Each number is 128 + 24 x the weight over its row's rms, rounded and kept within 0 to 255. Layers, rows and columns count from 0. Numbers have three digits each. The size before them is the row's rms in percent of the matrix's.

# layer 6 attention key, 768x768, rms 0.0791, rows 398-447, columns 704-767
091:131154099056113089113105150096155132157121112147110126128123124152105164131143126116128119107173113133103149162116123117123103109130152130117117148115126143179106136149132092147136119136148131
094:150184142107130081161156095140136109138092098123104094108127150063201149058130137146138144152091116078185122161141117124112132108132117114171174104150109141146171081130108112104134117143153157
089:114087110142160107143122165089136085126098138156104082115135158147162155155165133091127142120129105100154104139143122085103129134089120095112132087152090130131137107128128116113107128101119071
095:125125121139081153169124153150125149100143121136108143124116107135119126141112164128117138134114131151114120116136153068161112121070133121086121155109103130142098111125107151112121121130103122
091:159119109074139143157107058139142097112118157100102125087115133125141132117139167139132145123135108160131124121122113105094146117107152143143144099108095158122150079111105102160143093166095125
097:109132091053145145097097148140159123170141106092156141222137101133117124167097133140067097139105154169102123124161114121105122117104161115159160170124160120124117148142133068119117123112127140
087:137141119149149135134116138112124134134137130177100143099119162117181161123143107099112150169175103126079171162149157116201144130155112112147094142137134101090176097132077113107131114137135115
104:104140128159074144143087145140120177119136138178106110072112104127101113130084136135138097097129115139109160147091145119079119103131136152168137178083092137171112100135114089101132125106159102
099:132100149128143131123106110105137121114137096123122119125119158098143106105107160126127084129137164139144133126157118148122152103096162091128085156128168114121117129117148115159144122132136167
097:122125134127134140115083126104165129158135093140113091180103196144106137121113094114111109137111125099124104114124112116133127120099164092096096074120112090123142120118121147141091114158119159
096:136122102114148123153127108096127132126153111177139140090135141169108143123158119089144103116125132135097092124138146128111163146119149104155136166135167088097122174118122186106143132162127154
103:105143097120132161108134117123121156129148162132119118166127157099145090152136171103117114092156158166084147108087119117101128119112115129099125148095125144111117137119108104135170149105142128
103:138078182149090146127138100123103081190122114119168141132108119136104117086089133155094126140109099125185132169122143172099156093154108108085147119177105091112109097093108161153175136104139133
096:112139113124112116141094104164144134090112103139148145150151161115159162114101132125183127109114100175143110110137122088133122133121100144107096096131102146123101099154156160134081110180086159
102:127145098150144131152152144067137127137159132097112155161114156155159139120143139139128101117132129134138114113115148146137128127151109120128138089163129136139108126165104154114142186091154138
106:125163167124069133109134128112101131120139140126191115109144124123152161104094142129118137128105113112117098126122125123167127123170159128047136175133109093145147155130131125153162134109145123
101:108111121135089150099133124137160143103130155137109139102104128139149130081125138165170134092108030134165133162109137094131156137152125143133126151099104108116155089132114127111159113102148146
104:142129143140151133138162101119141134088115085171088158154077128140169126108126123098126141083135123122100146179129157153129144114116151173135160119176141146115116133148154127080081104142142188
106:132081104135141112117096146120149128103167095120123094142135140148089107158170158140090104094145098128149133177131152164103121108129128122151118118087124133144109132121150169108092093129135171
102:111107135141085133107134121114118152147131111157110128095120157109189120116112144150167086113104082125149122088178133141130104130125153147125134111112086073170143134121146127121102141125111119
105:148131131160122176184118139114114154156128159165150141126142111151127131145161123100142090142168107066122095119117129151140158170140143137157114136135108092124154147120131125138124135140088129
106:140132146138097119157156126183166146127158140092144140131164123131142130120100160114137152148170111094160116163121124138090117148095150150150129122177147151144113119147093170162121148146114090
101:173126094115138127148174153114129105076145167154148121194182141121100137106169106114155119165120095136137146103197088103136143115166105087175090148115146144155101135164138116163167100148126089
111:131113173145146119122166154106148109114101122105115104142156127118067127158154141144133105140135115114140103170176117163125176129122116126073123104158187086135129161114112113167145161135113153
104:158103098143121143135137114137100125174157136129117171113130123106109149109140159109143082142152154136152113140139142126090154121101111162125108143134124126134141181129132061107062149125132121
105:125103161174140137157182113099125128142127148063136172163160135183088118128170156110115111091140147116120126128076120147101065165121090110122101144116134158109136124123112149108089128128121107
102:153134110134147105128096182109145143091112162118127109117113123114121136123093116126096109154165106113152134151108151140159121124121110123091120112154143100106156164127124090143121160128095107
108:094115139162155109104100166074141136116095152156108115127095152142151122082148117149110130094113123144116115099115122141170146151105108142121091164109094129136123164120126111127141107096135098
109:090140082160109140102102134144165179114096140107133125114134137108140184145115118155160104161108135138108128120095124120117102144163160184136133103129148091084146127164128156130143124156112136
115:134141132117114098111141122163118076138113136166168083142123102162109091102130122104105163129144132105107097070158122138112092113137149104120145110133141156169116121158116152135145105146111138
107:109151106118134111128128124116115134123107162119114165147113105110141138149114091133096096111106104088112098120128133099090150108124124093121116116132139155160137143140164159113141134128102119
106:095122144146142125152137114139135084144131131124130101112110123130111073147129112118105148160151168099135109144142132168142151142126154122089146108095163169111122142100128111114123120098169110
103:115114148135117103105104142142092077104106122105126123121140106093097129123162097138123119144148155149132156152116123103150133121123086124111105098156149179095140123150078163116149127126145100
113:101123148133122124093132195113118131113129131120076104132131109187133145135113135119149117083153127129137150122111114080156121166133140140130168137124081117147150089101132131115163112150107093
114:142121179108129132142109140118154150137123123139119095123098155146153141135118117130110157154164132116164128102166110125107136139096106119139143144133124137094137092151082148127103097110131135
103:141112142135116149119104087121105105128130116110150164100133173090145131170106132117138136127139105132120134161112173057119139130116133139101105140134137133115135087126146131158109147139107156
110:129152127149193125122117145122086107119130131156088115100175117164114139161110149159192176099137097133068123153126098127150153115135113097122128125100110156159102148147115102137152156098137145
112:159117113164069149121149093093143097133113117122113115121112134068131148127193086119135136117086099174184131094145135164155153136137110154136068109180101183120126136136123117126115158123108156
118:143122069139145064112086146129156141110144152137115101136114154122113115112143141108075066143116175145141127105122176104112107142128111134155134101140101111157136150106164088128119159109132106
113:147117122154131123142152149203125126108126125152114155163177130189096150106100108146126157126111168185119106146160145162119109166098199118131076113144121136118164151110103165119124136136152121
111:097152097123095117161117127175113098133075127174124103185139162107087106123140073179103132146121127133182159075124143136170131101132154099111141156141125087111091127109147139128135116117133129
105:135132143137147106137144151167120161148150114142183131109082152170123170124117134095125163164106164123121087126138136096136101116118162133141168155129126106087128141143123162151121126088127158
117:086174112120121098159160134144125115147116123111127113133166139129151135143140069159111132121135106147105153147133141121125117107153099116136106139121148093161140110117138147136139156159147172
118:128166126109138112118100115123147158138107127098188113104130141119170154114144096114112070106128077131130112172144120107147106094105140136157102103135148134135116087148125156102100155151156092
108:121172120127146159129145139152135124133112137169158138103168087135101128162125113141124150134131154133113145086106144128119101090084104111133109134129091105148156147120156119193162087167135110
108:105088107141123103116078094162152135127182144136132125137146122055171110168091174142100110131104105132094120158117105139128106139117118135125159144152142110143162131127115155112113121144137093
111:102135137131123183171139121163148139162110114141133158110117119146153123089178124134092127137144141169074128119130118155107106144144137164139147146121092115114146174107128115136118103138100101
109:125116118113150159056152140175137150141128143120158146088139130135182116156100154174125177094136124098144098162133119104125109124137156150108138115102089114103129121165096149090132100114163146
108:137135127126134144121138112095097108147116106075138118103137099136204144119139138131093157090133148138090134135081079152100134147109099164148101083169106114088171135120097138152133131146130106
116:150149165139106116122111129147116135074146101153140166111136142136140144107145141138128103131143150127150134104096168156137121127165154108097133104098167145102111170156092105106109097091100146
# layer 6 attention query, 768x768, rms 0.0792, rows 399-447, columns 704-767
089:160127118158107169159088125129166100103092139120095135118146126151110112094116113100118085096119139131154120133151128121117113108108127119138125102124125121154158113131094162144104128127132122
093:118140137104134154109137168091139138137118115118077140113133125153104101133102156101104138155156150144127136141166145094082094154139143107132177113078139105106110126134137093153150128160125146
092:121133134144084142142156130136119144101079127098119144104130148115104103152083110119122123108115108118163113133106124106158113133126095126101130162150163128108068172161142163091102114123139141
090:159121169132084133082105145188104159123130181110136159099161115143149103116170137142125131115112087099105134144104148096144129093082096123156143084082124132122158117147126112124086098137125155
094:146168143095141098143143097154139065169139107127120119159066107113101142161120109198133100122145100129154145117097117139144129143161100154129150148145153117147126146135157078179158092152132085
101:137157117158180121111128139115122117116136116135067134121148130129131156127166118124128161130181112127150142130190090165111115134141135073135114125119127123129138189126134171121130128114174144
092:127124101155142167155184116121137183118130121126119097079116116137124158161143089152118154089154128096125148166156151103177125119147129131142107122100135123141143101152196086101152162124099184
094:105139168142102159062119104124113132062120133105096134119154178136155147143155118131125141132102093163134097152158116203090148143157140112104103146115128133137142141115110158154120093119122080
097:132151159100104153120096117127127121121109124145095125147112143147125101130138130132124111143157114146132108132136122162085125158166136135136131114138110118154084118150150117186101146153161108
095:066145122145128132148129167125098106130141068099099142110128128147140162133148135157144082181120094114134155110146132154106092144086146115110094093117158166133091138145129105129119133171149174
099:142100107119103171114098123106137124157125114149145095144119154164121112124130162131112184117123120112145099154102107120143120146160135115109103108101102113085128162122152128143114130131129158
099:119100132143166131180169170136096115095139144141157122088132129119125134138185132151159099138132095160102119127144121154128150137091117148070124125126106091090116134119137135142162135134123109
099:093110146128151168150098113106097136129112121143099092067128107133138146138144119116143092122105138111081098104125115140106175123168126112141141118093093189139139120112120123144150144146142090
098:121130112143124142118133128136117071145111142094111165137106163139127135129123123141110096149115145132155133120097132142113128160085133110182133131151157114125176158145107111130150107103083138
103:177146103114141131126130126111134186078125101133153161158132096131125101100097144126125154158105109107145149173157112141182125087108131123116093148149128133116140121132130129159126175129130155
101:117106167160056172130074099131149136151157087149104073100117115101162152111083107156186138127109107110160169172133122126094136113117121168108087132148144129145144117127092124164130151156140155
100:128154117172153118161121142172119132128102140137113133115117125136158153117102125135127126146142149102093133161112150151127144135112129130160146126109127134151122132135145157163146146114110178
109:111125157131110130113111116152124134133167169167190110120065172154146110160150082132151159092142132135098128106157123187125158123093171127162148145109126131134122093115130107113129146077101119
100:159148144150124102091069094111147080135125116142141140096122102142118120150111127117152157118133115133196150121079134164123106115153167090170080128105120103181159113134165138170121098127142120
102:140155101116174112143113131130138129146133110145148110112137112139112171119116097143129115090162128128122122133169122077154093121106139114127131173150097140111111119143129179139121143103165127
106:127134132129050135101131115121130108102142149084132117124137148111100143137089118148112175134158128136125131109137139109129115148107095187163117128134085130126096081117153105140154149139112126
097:113104152141127165136117123108151108134102149125101097157141133147112145141124130150133191125112121116091160105193114113130144119143126082118131101184139094152146090128127114128121123076131109
107:115108152130148131156152127142098153128108095147161115090124182103148135134119097138167143166130121131144137122094105121151148140144101117125145130114132117117119125125158126147163147127128109
111:081142121150112168148086152106114088123137116116135139131159151100159177166121123123140122121125151176147134166096139148152145121136172103113162109135140184100126101112135143111129131127141071
102:143129172146170052134111102152120120143109127130108162075088132129110108133122109144086116130132144147165125122145157172137120133112142128138140145116093117135158120136122165128137145125132110
105:123111138149126072133138140103156081148111186086114120167121108152126141132137125137090117157176109156128092125081136154090135125116095131049130125126124133116118120108177138128117152102087132
103:128125154141097070139075172088133144162143152127159126096163147128112114109137107101082151136109115147137129127112096112127132086144116133158117107147084124152130115120097155143113143160167072
110:141120096094109143146175122160106154116152134149110090129147163099106155109147089138159145153144125137140133131116128104136139117141152101103172128140116149115153101062114088134095120144160073
107:120121122136164134137112140134111124146125101143130144148152120129091114158119129177109072123143087124120114127158156125142109127118167112155119095123088079115111084141122085136107133150140122
108:131146127146109149132107138108165130089154099122134120145134102102082141120116090116107145116122114125142100132146118097141108144134118118124105101112196147100094137112121126178135110129190129
104:138168128129137100123104122151064123104134128136119132114127146141107132098109117076098107111124096127128145115154142121105082097138129142107135153095140089106158133141138162144094130145112119
105:135166144115113101109160140111139130071106121127139092127062117098096123096121105137134147137103112091126128112132134145123130119117124115089136128137133154122119110134113121112164181067165133
113:175171175131102165154180137130132159143133131149088121129128108125141130118091135125164074107166100113140141149102137108157171141087040133110099114107094136114115145145152134089104136186109106
113:098125127117088126145125089125123121097137109124103163078129133154083146135142163147121099118133135092184121096115132123161138151114126114122131181101128150119136097113076071102185112136197150
112:101099147093129115128126114149144101124127182095138157170115122118147078134114116124096145135184144172113114113155122169121144116109131126123117159133089116167113135125122145090150177150121140
110:139168141179085107140112123095161085147144086114129152188116133092107120144152195139091111068170167136104167127162125167168113137072131138172124155127070138148141145109108131107140091129104180
109:149158100079146128119177114165116125102153144114105112110113139152120164120111092161071137128110132135171118132106140131140156125129133126164138137130129146165174123125134134147129126095082113
114:150108139119124136121157128113109176111139134131103132138117120091138164110118162119111122136116078158108078105104134150109123139109110170128118105094109093141136168173123143130157135137151135
112:136075130099132112154124141156113166123146150133139072075123092115117105114092116082117114105141106135174138137114104150146126128109097116169141157136107164111144122141117138125099177138068161
107:115149135138155138090110130095066143181177161111122169113102094132186146111103118170159125165132135142100096128117100098136155140126143153123145131128149112146122108140156163130119122160129111
109:107122127094147139104135129138126151116147134103172103154161092142104113110105133139139153152089160115144116101115139109110114109075149149125169127166109135092112174171107136136135131152126108
112:118106065138112111135075096093120107111146083108125084135125164137177123143144118118132151138129142192109138108145106147115101130175106137126176137123092129133117115157110120136133134116125167
114:118151187132127156133127129154091152104087142151116198118131114158169120117121151116144114148138153114119108161122129136124159082141121121160087110144137109114090129164132125123121153125140117
112:101145095177094150115138145109152156149088126127156125129147119156148158118100095095146137123110103131128133112107129129093125130182148105145110172098146123124117142163096107139121153114155128
111:106113142107099112117155140152192116156138142081111151112147124138138122121087084109174063124133126120094100133171106127124174145117095140120132121150166137116098135097110105119136131143156142
111:136132122153115149118141125109099109083121126130104129151087138156115163100131135199125119134132135081122101136148090175114106135163129121130149098146127131093109133148115116108101153136082151
114:116129182132096137144097085111132136104075097110101082142117130108067141142128140150154127096138142128107129124082126125156134111131120138138113139151160122136151157106122169138074155133148139
109:091144131133110164177130174136130167092112118065173119129134109151124149129099143112123116144132125126128171124123133165155140125098112168148152135132104136086124132144159114148084120152111120
115:147103130102097127136163135130122101127099092105163123121137110152090137136128116177139090136122069132097146129106133080110090120133104120160070126140131077068108130092133108157138097123106113
# layer 6 attention value, 768x768, rms 0.0951, rows 384-441, columns 704-767
087:141103102146135139180131132130116071129107122115120167148136142159106157127133094148115102111141170158147133113099111066092126108151081072116147163121089127132143152140161166116094130156097141
089:094136148146109171127110160129103127078113091157106114118124150107141097090140121151163136121151113193066097141109138151108144113162127150111136161131169108102150093166090156133094101097150130
089:126129169102129109096133148142114128147123132166093123114163114130096102195159121152078111127127118156130126148136159107112081130119158140127113128089100150110139120143170109155100093136195106
088:098115141129111156086107103132139121092129106146116052130105109090131110122121119144112101128123160124184164089115119142157165161138130125150098106110148096139118104110120104117118172119109094
092:158135131132085142124112130170123139119116106071105101125166133145167146127139146151134131111115120085129098144076131147137123132118117114111141093122115076130219100116165106080139123141144123
089:138108121140153117130134171119108150103125114113134133169140140085142108079149154105150087167157128118100133085128130144070172084188093117119123101136163131139120128110144109173128125071108102
091:070151107170147141180174158116167118125146141111102102141120090143118160148133146144133076142139092148130139188127128135144114112114091118150157103133114102107134157078131142104123105113126152
089:138103169132116102105084125133138129123132124146127156104175104178135120094113125128160132130116120173099089118115104117137149146121139153145186109122146151122116153130151123146139137146083095
085:118136074081143132123132133147121172099108101142119105123145159119093125121187088122103113153143164125152144137097144130102139133116110115106176139119170109123164133147091141087138165147126082
093:138071141070141134152123083125136145132098131169112130109128095130129151155124160095089156146112116106099068132142142103105116128091126114131132105137115118097146121154141134188112118128117119
086:160127152102150121151142134173121120141141153036137166182146136165155134129101117156142145178144113155119117118084117103124123141151116169116145132151136117133151148109130146136111134136155143
094:163195122147130164089133143116118113138110130139167179101139090096114135077132097143062138145132126082104109136126128161161112102185157127134141131080143154112115142106147128127118141132146153
095:157143129158138123105085152153140119102163137105133094105097177109134120123174133118133165139120128115067147116119106164149107136108093116145128108154174103103125107116073171122093115162110133
089:124111092158121141107141137167133140114132107101151158118153128133160116171140101154158142185107127124107139134145104096169086123160103091079103126160133147092110140167123166181129122173088166
087:133155153102117145151123100183090117141135128163119096136116096135117098143088104130186120091086159122119126115141129129146108134139132126114129138154107158125119082086100095111131128104095098
088:118114107147091134147144135107102152113111139116095162090126135157143164107147111150127104124118125158140082153094103133148116147105143108087116139077145161161164118158115184060132145113141140
089:167137144131166136125099131096139092159132171160130153142121129141123114156133135106130133105148139124152188076167123126082143130112137122132125096160122118119126093121137118091107143118110146
085:088132135143104107100092096097106137129119152078136159118128135119117174112131140137136099086119079120147126198126110133127180147131110117125159112102132127130160108156146149100117156121121142
093:130118114094137143122120140124191123145129093125117118105107128105116078153146107137131102125141099099117121105163152108095099147101122126130103105092167120082085111116146156175103154082144150
089:107165108172106110118127117121097151099147087121121101139168137074134150151111127142116119108135150125140125110144139148159138106115120145090107125130083145126097132144129106144127118112145139
092:155104125174162106141066128109133112121094084186111174137119136116113132129096140113109168033128147124127091133114148133141138146155133119112197112097111148140106109152119129119140146110148124
087:095139180115129068128129126115119135077130059127136131132146118158150135096166144108062124129089129107112153132102129154121137124149113155114107104144156111124133115117128139118162113180141106
083:113096125138124127118108134136121160153149129128120126135067081151114123152107102144079081127123170119137136130128128114101117122142131127106134127140107125194078113132115074104144160138140132
087:153141121142111093131098122152163158156123191128139101131162151146127147147118125142164105128168122113177077152140130115112151106096177127134114174141133107099127096114168122120146111144100171
083:121158115135147167140132142102159130158114110096145133101137186129131145144074142170152186106131074157112143098111124142119108144134102140139166108102111142156103122153126101117121143110145117
088:106137146111138110137117126103142133122155132113081156119092099134121110150143185152125126139124104111133131144113084102096105102138133185145135159170099122156094110121119110139114090089144163
090:120074148123144122093148138079166146164110169107114159116147128121121152116147134124122117101136140117154146144095168117111125124149139130092089141153083119110132094121114092117098094158113114
091:128105089096106124138141093145134133145115108101134151132098112100152160153146127114192121165122175106106138100127095170078129126119164085098140144133131152110121150100150117105119111148132126
089:129124158139095145148132097122116136106128115153159123142155139141154180137149100101137114124134132099132113125103169146148097126106139157134129131144082149126123136125111125105110125147129148
086:138143097115101129095129156179109162096120154115152165097040158155144160085116156145151110169202143178144120145096117091135148153135161108128110111124106163159137141191106138172103139181120125
087:131138112135117119138110095095144131107140119119109141122154125123148145173075152151091193106137139153132147118136134120130146126148126133108148118137136099156127151145162110118114116071146122
091:124120140135150144115138102084144099126149146069143070142107121122109142109140137071099150142120136104128165069130108126134123075146099095119095106131171132117151132165119168158148153115162151
085:165118155137109103133083114127114099110125171090139124166122134119098161129125117135148157073132084159133129109131143113114136107121121151097103123105106084100158138090142139104155096136120147
089:116140154172124126173128147124153088123134104115136181139088154135142118107155110066116171173093135155141131105126116112153203127149125075121116159127140167164146195117159135153119139110124118
090:125113123110099104164124122104094123140136141126158149125110134106120111113145154124098115135108068141161159201172139134136121124114069111125090133127135111147170127122135181123134109105152086
091:140135161137148125141165155133144119171121107105114124097129122141084122126101119151091108112109131150160148122103134122141158124122140106106099105125136139174165184161106136130157111097123119
086:104145154152170117147103139148149169083143132147103117151123105138135137125112118141180153126134104106103138144149108113145184142113141108151157147093147141100167114114082126144170122129141144
093:080122135123093138159120144157163102135120116145083171123118127095100133135053084123128134129135138137109186157139165147113127066151116111156149103110121117125166130145105120155109113163138130
088:110174130152095127148161135095144115108105095085119140092180100109131149094137114104145119108158102146162104092148085105125112138132133087170124106135149117062110150100142117073105110099101138
090:135111151120094131143142121095167130120115140140113192171125099160115065120163106121132136110146134083084071144147139125144128135106109174121098148123098125129131142148134114128141078145132088
092:138108145112119123110132151126090115134106099152151117148109147146129168138112130136167141086155161142106099109123178107116128098109152138156127188160083147138134135111153091173120129141117124
090:133158155104124127150138107137113145170135153140116091125085122131116110126133166155153113157112134130135114118116143167115124113104110153111147157142152118103111124102156113154109159134128137
087:111144139167133146107090115164123147072132154116117132131107128095110113144106168119067117162112153110148160161101100115157099132105073100110095151095188128085147137146162128121149124115139191
086:132130141170108154143147178168105109128147140106151129154111084101126107150117104127117132103137145114138163127110136099120118119165139141089136121115097136157152131137132138151150127114130131
088:097107134113172125128121124108106097131104157123133109157164128123114118133136155147104161146125213122087112115122098089124161117139131101107148088140113110118141113120143103101083132158071104
085:133155124125146160138120102115155138113211144130144144127125103141132105115102153145112153121119125108120121135150121170067123116124119102166133119177150136105109120145138134110124127140137157
091:124146103078160141114144106132094159122134146116102138125164136144157092147103091135176127153122135111115109137124118118129126151091133098152095133123133163122133114120123134120081099130126127
088:161112107108081149179119108110129090156146127143152116152144085116106151135115103122130069108128142126122089109153124133129101129138140088149131152162142117149131114145105094150135138133129105
090:155158122148119150096165129126139133145150089134114120099092072114085098134132124078151190120129123126145137156133140097097150134150168169120122134132145109086122163113129145132125130107095132
093:091153134127134113146127083145162114134131131108104116180138128137173121149118141149111104122142139161081112123132111165087115128076148137106114162135148167121104134124112137134114132124113131
086:132092130102170133127117124150119124139115131153152119135131107109146114090137117119112169098124169092132148142111119132131177132143103087144088131121143169140131150130143135122111102130144111
084:118098142139142132114152155155118166110148149146122131140124141123125125137148111126150085147131134138108135168143190123147109128128115142127128084105116090127145127155105138144129087154110162
089:140091125164146100176150114111141152112119138203129092117123097106129144161113156138113091080128136121166156154124101134127154122150192119102084161144133164176190117103138127100153110087145154
088:091150121141104141180074111138152109150173137119104172125129151145156122099151132135153128114165174103108100126122105132137146098126075085140101148145147099106137102136111135128090152102128144
088:130112146147107138065138106151155173097137173153129113136168131127157135146107139102117105144105133154176117139147132147089160130137158112101111073158121169131102161137103096108110141112130143
089:126132186109139127159123157101115139138084095127120133179111118107139135117112147157115097124118092163160143155144123146120113130146127167083171136109160112148121148082098198123121134123140126
091:126159125134082156105098172099133112148137137122111129102123129169129133135145140161122107123181101135124102119107147147127119122102132153084107128094130162115139135119165119108147121123126126
087:116116096098143101102100158105112145146140082142091109139120146141088136093079086126130140109112097164099097125164142134093120097104111122109153118114177159084117092139113111113136138125138141
# layer 6 attention output (transposed), 768x768, rms 0.0876, rows 384-440, columns 704-767
087:122135157078098185102104119142149175156149133142124071117135131108191138126127140140132116124139117133121149139137125140177096172097144121109144092121158137144121100138115098100163140100174139
090:085134172122133133162175132104158143155121153114153130164115109165133155167102120162113113104074129091173157132124098121125113117112138128093108083124088151152094173130157128090196191110121094
090:141125086159146126112129122159182121108124120104154105165151151078129195129134143128154149149192177118130113075142150143162153125097117174158139116147174137128124157161105107116127153123142140
089:159161140125105124137136145113138114160068147092133189145091140139160098158123145136131157117152118113096161108120145133133142102126153134095129124138091109105161121127132163106164115154102114
094:137119134139190094134140140104156162137135160154110151139133149127135155101135119092110159132103135176139174095172122142162112163131160153125138123146122150129103171144102083168114136128124084
089:098215127140113115124130095108167101148123135106140080151118169159146113135145140152140136112114107083085147139122152128161087104119120158129153113119127095162133141140115151186104152110135122
090:196101102084091132095133069148131136101102168176116152094173116116119117152101094129094158147131119099167112104130088136113123147110137171120112135136105151179143124116112119144161154122150095
091:135124089122109124119090108135122139132144133142143133112139116119124140125118150135104117162178160079119142112159132127160114122110065119144067154134107116145155084170135116131103133155125125
087:149121176167117095120106122117132185130080121138131124104135129189131141119114160151130135112113133123101102161139133180146117125133117092142090084116086152111044160121142144187136151142134128
095:157141099146141175119108100094113116130099122067091141112112170156114160158134141128143121137159159095149123174130142137159111095146151148120070138160172135154091137108097142122154121141176145
093:063081132157132132097140137105144129138163156181104163122115123137109142118144134082068084135154117138145099115176144154145132121126131101100125134144091148125148123157151106143160111150084113
094:116136138124130111128124134135116112090186177110116140135117121106126149129124123155141159091102157130115128136126111080084136143082092065122131141086133114155120123111087158126128121158093147
094:142084155121129079168117077094102129104099094137102130141148090148130132107117130124105059119133093091112135104111139110131115153173148098153105122093114124162116110130145119133113132077112116
086:151114133081122139122137153132142137132128178108105101137149174123105117122133174129114085098132121158130139142107155116118184118059096165136145133136099117195138099118147096097105106129131138
089:115108116153164132121103127138099184096116075072119125158154139128114099110152154133100176196200121117123128129101169121111107164150151148117124145105122122129143178133161167174076120142154119
090:133159127121116084119114132117106142130124123157119161087137122082082117108135102084130147136115184130133079136132137160143114116200138127159160143175104137138132117107136104097132158131134101
090:137154128139152087139151170180089165130108128163140124111155133109121115123135101114089124108142116159163056143109102123137079134138147136148107145124129112144173167145143152162121113145124109
086:156140144089145126097123140155161149135110154157145134135080114184127137101092096125144156151134161126110155109137167141157075115153154132149108143092117128158123129120142128125125124127129123
094:129134126154122100128135129123121166106131151121139092161109132154156126166104130141106133108155134149145130135145122144121140108103127178104123145104150149134128133161101150122107160125100149
092:158104142109151128154133134109168121142125156121141132097131126119143124124157100097146112130119109122094105114130111114121134156174115106162131125145124094112190113142146099114122108148116127
095:116140129172178116133157149164136122154130204126147088158121118120113113143096109129100141157122120135127143109120142160147086121104110146136134141127162112100132112072163140143154162151128103
089:161103076089152138096124126105161132170117164126139138115091111145122108183092144134128149127116144110136116165138122089126126142091164096152153142132126140159117123108126151090109147131102110
084:179171116110102145096122135135134121130149148129174146134174147121140095130107131145176177160091127143158121160123107141113141128101131147134156118121157140089113127118095152114114121107113119
086:073132134136181157120159133132100101120112100140130132131099140112131112109126128140131184146093121165136102113153152094091125120154118166135117104145127163200119158143125166124144154139171141
082:135108089132143103134130090131067139101140099133098104157092113124107120113148141106057122145163139093115124131138135126123135121109142141124160121129151150090143150095104117154103107116143120
085:138115137144084132151154063145118149119127119132132129133171150119101151117124125074156144119128122110152120120126164148167121123107160137146141110125142143075164126129118124130132161137117116
088:134095103137170128128141143162095117143172141132145134136124099109152136087122092119143124088142131146144161129134087112113187128120118094131147095106142135147154150134126139124130109155143130
093:135162145125117161142129129115115153102156128158158121111126133176135114124107095113109119112085095124141113163162180104170151108152132183150122123132142096150132152130093121116128126109163116
092:127149117117158110141111123135111148123073125123123073108142121150068129128105098182137124084137128134113145112153116117139156157112114152129118137134140174117158136099098093124104128136134127
090:097112151121153118163131097117141147149117118114134101112158073113113084147139085148116129153137124136123157115143099185132094088160121177127142118130134081121081136104150117112168131118136146
087:133151100135115126100106127153081150161100149121154110154104129094071106127070102136154108138108110152120116139106113152114128169115126126137157129127134133127133114148139156116164153145130112
094:153173097076096130131104133127152144122098109151115089143138160119154084132153149178147096099094130127127155130149108128153146132095145141108113152153105098114121100101129092114144152119084167
088:099131123155157117112162145148126140088156093088139131138153131134138107163118199123096097155112130120133135130104109147149117160139188107191134112137156180149123076142101123142155141085135120
089:130132119145103142102138105177108144162112108142133090104145075143136126149122124136146144121121139051089154180148108081116127090151123132141143154167154138116083062115096162119132078150185122
092:130115114123205128129130125143143124111115142120101108128143123133101129159062103095154133104133148170107099090102138077145136145157136162124131119137158128126070154129159088143147174159124136
090:073117098132152091131154118141080093128085155157101105132090155106123142132158149129115120114159164115146113118116060124118117123152143146109136125153128130114117130118122120148119092180120119
089:132131061144145177143128135079126102108098144135154135092085134136126124127110168098112150131134116128134127067145080119181128074168129146090124089140141118153105142087142100105130138118121102
091:146082101136123188162113129124107138169175111120150102100134141130146099173182142109142154082107153091096102111155114119141135135107130122139160153150141143115181090124157135100140137153169115
092:125156102112143110128183136103128122142181141122135128132146148161134151124132159142134131126128159113050169154087109131094106132157134136112199142121121081148138088140135096115137143145123169
088:133126094179149138124113134165116102141190131146123088105142162139119146129117123106138139143142144112150164136101117115123133135136140138137152108156158165102133162139101097140133153122131112
090:144148116136135152112147129176141122159113110100116103128151143112147131118134152142132117141130137131133146131151120146105081147140108159147143164150145109142126155178138161158135107151127165
091:130114117153094148106112133103125078102086114085113152097150139155132152134137145096132130109131102102122115136090134120137097110121104107135102118155092145151123137149134112150117131112131161
085:140124128127129118122171162159145149140126125158091128131142122196130119115166118128146144142139113112126149128146133176131147157126155116157116118144142119170111104102116112157145102129129101
089:124127121078141146128083109077095108162122111137091146144156162173136137138154184165087112123099135146084107129158115147146117120146143104141154163080113129136143151121157118143135128136093176
090:167142158152096103149124113116158149123093060128132158088140126141127138140136157107124146064173058110160117166114150122147090123151069110108116150082137118102114155101076148123140122150182171
083:135102098140135120150157148115102148151096105157065163150126181116108063117116123141118122146134140144135116149119163132169111109130121157119153126101110084163132133116131131129121116135151110
089:137152152136139127167123098130131103100122094149114179140120148102102191097145117119139112138164110108131161111128145130114144152132115155114110149141134132124110109123090132150157112151131135
086:101116154147098071095098149144108164089131164107107133177138124128153121097090167117119156101143137156149183142157130161119145163145111089133135146078155138140145140118147111111125135136129120
087:089105138164136052153185126118125107096136151100088125184136121102163150088158107147102116127146123134133139112119105161136124157116114134140131164167098118143104102136121088111151170104123131
090:154129128090175155119106117133178122130093133131093105087119098133098129156068121124088155117109139090109104144107169145170127123129136091152123115118130136118125142135125132090116129134079146
087:177113162161074145135151160122129196140155118090118147152104164127073093181162116144140129151074135146097092123115130063151095119082129114127158127110147117135106109114097139138136119130111177
088:102120117116174121146140101159090105088149082123120134124157136113133143137152149096149133135110130118152118127145110134134135135090112114138086108107131129149153119115118191125102125093133096
089:118152121138137151117095138196140107131156150067114171149147119185127111146144143125144183122127131167120102138107131115138087140154111166162107117117108116122111113138121120152098140131115099
087:159156123110158143101186139120104133082071140134141113117162094141138117144134144128110132121112107112124149067148138174122126111108172136143149115133111138102103123121144172107111129143114109
094:168146068107158153154102135138126108175167138150133134126095101112093163138135103170129133087163141149093120128110134099175095130153099165152161104099082116092158119122105133118153127107133112
092:152118087138126145084151105098146112157150139121131131085143167111113132143147131143134090146107101114133158114148115084171154145159129146109150119117109156123143112150108140121121107150092143
090:142144131092148123180134132152169122094141090108154121125116109105130123153131165121129127123115104104128156111171138108115119133131127129155101121114121124150168109143129090158106122124139136